config.yaml
num_key_value_heads: 1
hidden_act: "quick_gelu"
init: "uniform"
optimizer: "muon_variant"
Each number is 128 + 24 x the weight over the matrix's rms, rounded and kept within 0 to 255. Layers, rows and columns count from 0. Numbers have three digits each.

# layer 9 MLP down (transposed), 256x64, rms 0.143, rows 214-255, columns 0-63
107121168198146100125145148120168130122138110113091129105127110137101121170111123150121116108057135129159129100094130120123110148153146122105126123155108117127107132141141118129129152091118133
117154085123139109161116154168112146115125139063151149161134118136117132122144098102121127125149147134100143131089137149122129075147112150133119139104119103163144098106119137124132155092156112
080141138114095132120130174093155099115137144143155145139092095141100103143109159062193123158117140111113139110077114109086125191145150131105088111103125146164132099161153108105132170097154141
078115115158174124137145117135113110116093119104146109098110121123128105130136116137153163119136122088174137169132118125132114087105129160097073137137140094124120116140120125144092138127127121
119121108111136103127165124119087118117132176119119142108134140105164119114117108153141154131144130088099099170099146130094131122128106100091125094115146114132112166128133071096128166072099136
131132149119109131135155144178160054152149098122155122159146164076117149133141131137176092101120083130120141121153086130143112148139091077111107121097184115140161136120158141142150085113148125
122138111071152119116125121135111156113157175137110136111146110118112123103146146170102093106137133160112131146171130104130119086102152149107120125118117143132137115156111122105146165145142113
113118114151185109125154143101052138142146111098085139125158136123078113109113155106110152122116158091148131132170086102105154123129145100110119069129149120123137111133194091130155128139158105
151141109167144121126124094126134124093180100125123146132128118120148104114134179093132151152139122136157123105137125146127116126160142126128087103160162138146131101147175168104107062164111122
162099162122143125104122122118105114109155137111116150124152139130123148156096191118152110092100100167159132129140095142077144112173141152123096142125142135118099150137121108141113055114123121
131113125151073162140080121121126109109124104127064102112126118131137139118110126145116112163120112164102128137163131115137110124093135134164118110114083138133095129128105149128160143086165132
147163154135171116140108120140139182142136113154107155144160079096140122150144098133056126113110149109131142151132137107153137116095130139101123173157103116168083125125097162115115115102107063
102128138151147135132136108150148148148107126100167117163127144119108109153088122128107165102141124085145141121121109072128126089128129136167124111109138128167148100134101132154175145091165111
138140137130114109143151145123134093176140133136134137126159109174114112130133112115185137162152144120147140103130125126132154118134118133115112120143106158158154144142135121130156179128165121
099141127131107138085136151070108162136142185128113152107111139144101117090113107076125139099155155158135126122156113142146111112111151094108117128175144179130153108122047105157102170133093137
128142117095144128138113128122153126186068154119153098117132153152148148151106077135128124117135175125121113153142131135091152162104126148143073135132104126139106152135155159128112130128138130
147140112104094146119182138093157110121126144135136152108132195123160138133098144144149120054148100122108161127107103095115111132116126120118107147111095136124141123114084102114101118127119133
119149117102129167125105115106108123140153135173137173148150099162107171133148135136132128132119174083151096135129090112119142151128145088169159133131101149104055144118152108079148166184128121
124099178143165120114124134163160102131156099071132142101071112141077107131116134112126139110123151127138161139143128124120136112091186109119120140137143165139115095169104135160133116081099112
152142149110110124124163189084136145132143130114112101113126112162106123121109156127204102135174092149128119131093106099145143134151146124122114156099086138150130153180172119116104134103123117
111148119085143115144127128134127150170136132128129161107123163122110137131152080213128125093109122144107115143140129150087146096131132109121143131129107129134137142140173149185096143165174121
109104100091153159117123128112146112092150135135127099102146126100149123069110119098155133138082125126102125119108122117108123143125147161099142144128149136166096088087143136117158115114105105
157134125117174137129092119159108121158133105135161114149113141089107164154121161164128154109105126151148126147109156136161149136152141122133128129153148101085129160191166126157078154157084101
153118124100147091111137119117143113131116103164040109126105129065120114134116153124107118136125119118142083117146113132116066139122111103139142082118132134119157162135157113123106140123139124
160191114089143125108137147100113194131125106111114172125129115146125154099119161103169105093108133124137125113088136100095154123069150153150132116136116120155122069140150143097124147135165132
139105106099160123123132133102179165154150181121134111130118132117082084139083176131112172150136130113093121113126180122130132151171141141174096105131130125152120141120143159138159151158148149
093169084142143152151136130109085093114129145114158128113128071136152116099095112147109116112133145119122133103131109144137092131138176118112149145114059091137167095157160144129116114084111140
095157116139156148111121121112117130120161131105141156131160133129128131129169159130147145124108161187140111140154123156123117124122118107115108094117111121126098121144201135127120117129120109
100105132134125136086142170136131107134108151160115121115117118099141130112143140140142133087131124086160143103074155132147136144107164144141140152087155130127113141139150079108127120133131179
097100122146137085123181163113146135139140117125187110093144113167093120165161146104137118104163112072141143122158080125158139132137194157168092135145145160132139093169114170107158149121098101
129107137132158145151143100193095131124089078121129135125173131128113083144158120147142090158115152134165146153142126120090129104134132117126129114092089126125150140153133144134131105119115141
127140091116099157103159106068112143112141140112106110122146104108123120102120079123113144109128158124129141099134153118162094136148131184153138124090119138132138138123174122164169208102120173
159115112140132151159119096099086105116081134126126149117141168124154122151150061160114114151108099164119089116108133108112118132128165108123145104148118117099129170149157147139156137128093136
183131101106148143089100108190105129128132149096146143165111111129153158125112122105148116112136118079120136102108135191126180123143142095137134113139110110140135148159115123138110141127101159
152117134160095103148125127168123113135130094127132089073098107065143160089163140144122095122094110146098109131137138165130117125139094164109115166130050108151127157145143133133111154096134133
141124120112130136122136118105142119119113155147137141110150142116152113068155121121121083128141141116133130102150115111133129108130146145131155151115128147113144093137124121107078119095117162
105105166111112106149129123166142149117131119139124140101102115138175143103125144131164136128176074086130138083153128123173149125104136101151139141152116135137140079114115124123138120132153127
144128157111104162125112116115134162125127054169152130066118112124105106101133126135141067122164165122120094125136107108161123133121115112138133097097147131209097083116142136125142118157128124
090174160116088181097137105077105127145127152153129118169101111150130124117168171124081106143066088121094129146127116143084123127082128132115103144144162123117111136131159103136164154129106141
162134146103084109113122163088147137126174130146130107093139172093118096114125108099126094134123130138123126137146116147162141129121139149138118155145097124146117174117134155147151114141152133
159160129128132083142127108140147142121107141116158156149165113117145152112169142133148138132128155108115069152070147104110176097143130096112110127134116127087103150162107124077104119124125129
117115147122097162180133107123171138109117106101115143127137071114102165117115146111110165117120131094137118096122119194075127111138109143130161083098151127155121138116117150149125103152144125
# layer 9 MLP up, 256x64, rms 0.26, rows 215-255, columns 0-63
118115116130137160129128159136143122145117168164084128142132136131112146145139153111179137141128152183151120101182075113095157150108154127127105135110110146153126146124148086135110106119100115
103130161162135163156070137121088131183135152139088154091136138074150172135086143086124132141136110074108145122146134128147126111115136119167158085111198119155135118136122142103095136147124159
128119111115119120137165115110158096142170107135106155180138131136097145141159135104152128143124148134113100119111107122138137186152127123183155115154111139154135119112168142103144118101127104
102159132182129146125105097129114136164123129150095123108125086118146136139092117118123096152137103123121143082138109150119120122129106118086061173133150133119122122134163121110125127106136097
101150114149151136160089133146128132106120154120116144149084151172152127103125131151122108113104192175134112124082152130135097140098119142108095144105105112087154086144127070167127148109092102
114125132178122123155161147107142129132089095110116128099105130088130155142097131138136135129130144121157129067158103105124161111143149141100161104105121139142104114100133113148082141097098096
137171073112107156095126132158165109136130120135100140136135115145097128092118134096180158120134132164145152183118179132119078112147149143159115076112162169116129141155123122137134136178109118
095096139142117132080150146160086153172108134150103116176124134128111174111130090132142140128132156126111093130130098122091128127107135122141148157112120151106140151093099100102152171119075163
113158089181106116133140114095115149082108122120129123140112129107105108090091119197101170147179109130095162103137154117143095196162139123127158132124116144123136120118130131119147169146141098
134133152155134131144147112147096125130133116117149154162097136123117108146124153145171121122147154159179106114150180123134139124117119128117146129103128122108145113105113095128120078169138116
066096146142122147125145136178137082139111156096148133082102165092102169108157134154155125156155107156133125129109127135086147148140146132162122130095119121088124152144125116069138106158151136
145097112126163157129142173116112140113087117157098153104156114136123146114142124120149165141119151161143135168140160144094148132160144130160136130139132133084136129101133129133096150129111116
110133110147140128127104134111136207097111156150105125142123123143120137114147112112111138124155117121108103120136131110119110120147135170146132134093136161119096142125097152108096091127096114
156119117089154090165104137115118113106141140096132164159124071129123115118165203134108154119132141134129147109105140131147118148109135118110128125088122113117139133091143103095170069116116081
135130148122135135106116146109140136110145115115079118163156085131155140130152168142130151143110159139123116106140167124123097121142128130133147106134147140116115113120113142125153112199146140
121106146115134121101100113166091189120135133138104101131138128154140166133142155121106140143147114111111150150128167134163111133139084123122138118129149090130121111138184168109123160144117098
123142151194141103132088150115125137148109105108147113145127202111121111164149145132123129113157152121089156142136126130119122118139100174079116114140144107086108082110139171137124106060132148
120155114119093168184101133102105122097104124183120148179161129081157101111142135154105128169079154162094099133102145110103093109190061125168132140160141086113125114137154143092137146132149093
100064111174157099149114105163118108106157070118151171155154158148146128125140099157110118106132148171108105081125142128143132123132108137125117128156115114112129132112153083145122138141087101
147127156144091199130138105096166100143127147165122125122090115115096129095121142086138096149157139122151149077152100142140144135100111132138122144145126139111094112130109128066163097130094132
151131137137128135136134134096140177084105111110156144138122165121167120136123128176161085120145157145139178117124136150127122141159167122085098078137124136151138148087146171144124137110155142
119116122144118151151177119133124123129159135134121150111114192116107133066151126097082161178105142132136116121065136169121142126130156148162112094133114145135140111115108129079147114121172080
141149096138115134129099129134107112136135137120182184130150151156082125100152104134130108140164157090152160135140166112123150145113101131081147139158139152167108107101117102095152103157093137
160135099132131176141111133118136160150154122127145138103126136144139127121114182138165180097163104115129182135136149115128089147137133128132127086085151166166117119123100141150146107172185139
140112077158096094120110107164118096107110086143123148151084175124135111085128123163150135095136096136166132103120095143103114128098156119081149118126133129146118090113105082120142123115133164
108125108139098116109166129167154159147107126132118119192115113133110145175127168127157186125130149149107106122123136095143102165112111133088147110115135088136115123097131136121183110148141137
153129125149136132159106098133129170136089071090069118123106147141107151125094132132146129145154138106124160111146144109132141111138137144164159161131106130126120118126106133088104113126126151
180136122111105120169143108150115155136120116127145128155131161153121151121144099113161114118161124153129115142159133138102102110177107118127099099157119123160115152105117164131121106074130097
096108155119182136088128131139090126097132147125118148080151145110131128131108150104148138156165158117124097143143114134132178133153184119119114085116141138067106122134168121128121110164132125
112114137160105110131093159122144150133172132102106114105134102122141141108108139113148114118142102140091125117117090122144118171112083106132120132149195144130082130117139129119128169119136137
118088109128141130127162107136107106148121088108153097151062166131114103130134138122168132114158136127155092110161089149121084132129124154106131090169129139153090107113093131128091117118147110
120133151138154118093178094120142143158208113126101109128119117122111136132115166130138136120147131110135115116134108126118112112166084111139142161121102156107153094102078134120106119131146124
097102147158123109120131114109094106089133126177109126099121145131128130137136122163139123176108133167142148167172153089171109170115129105097132134090142146113121129123117148063105086120124131
119151120134126150137136136128135132160151132108114126165177171106138148124147162090096157108140176131153187136143126122132118141137158166090154124116156113118186137123162106122140161130116164
117125110155118101103120130136047138118130127119127121140136167149090130161097111177155150138119150134106126166087155167082131140130144104151115122159125115115132149102096131129137136164136123
133175116116119108155138127105136147124108158113110130164115166133129113112139115160082116152095149137137134152132166124073081156174125131115083123134150105122111143128115177151129122120074125
086122103109083173119137122129131112149082137171140166141154119071140140133148187107135144135147132151084131143101129162157144153122162146117122180133087116066125137106129101107136141121111143
141115106139109122100114134142130073139115119107089145109138158106140151086072132098160187113163167147103116139118137088178155104114129138130102069147117133154142148116137162137094086137173199
094113086147188136120120104118116186126104121122116130180086119147168154131130081155111145126133115095121150129126127105131126149134111134136124102094144163141133133107152095139082123099119141
151132134161140169091094135123127106139125105131152114099168147120174114127111156093117130138172086136127141068158112139142130100160118179137098106089148154116128130110176151160114100100144145
093105108138125114089125117166105139136192133143092112128123125138166115149113125155143135145196153151130168127131145142134109138140120114154117105107138148155145108120123129134168151188143129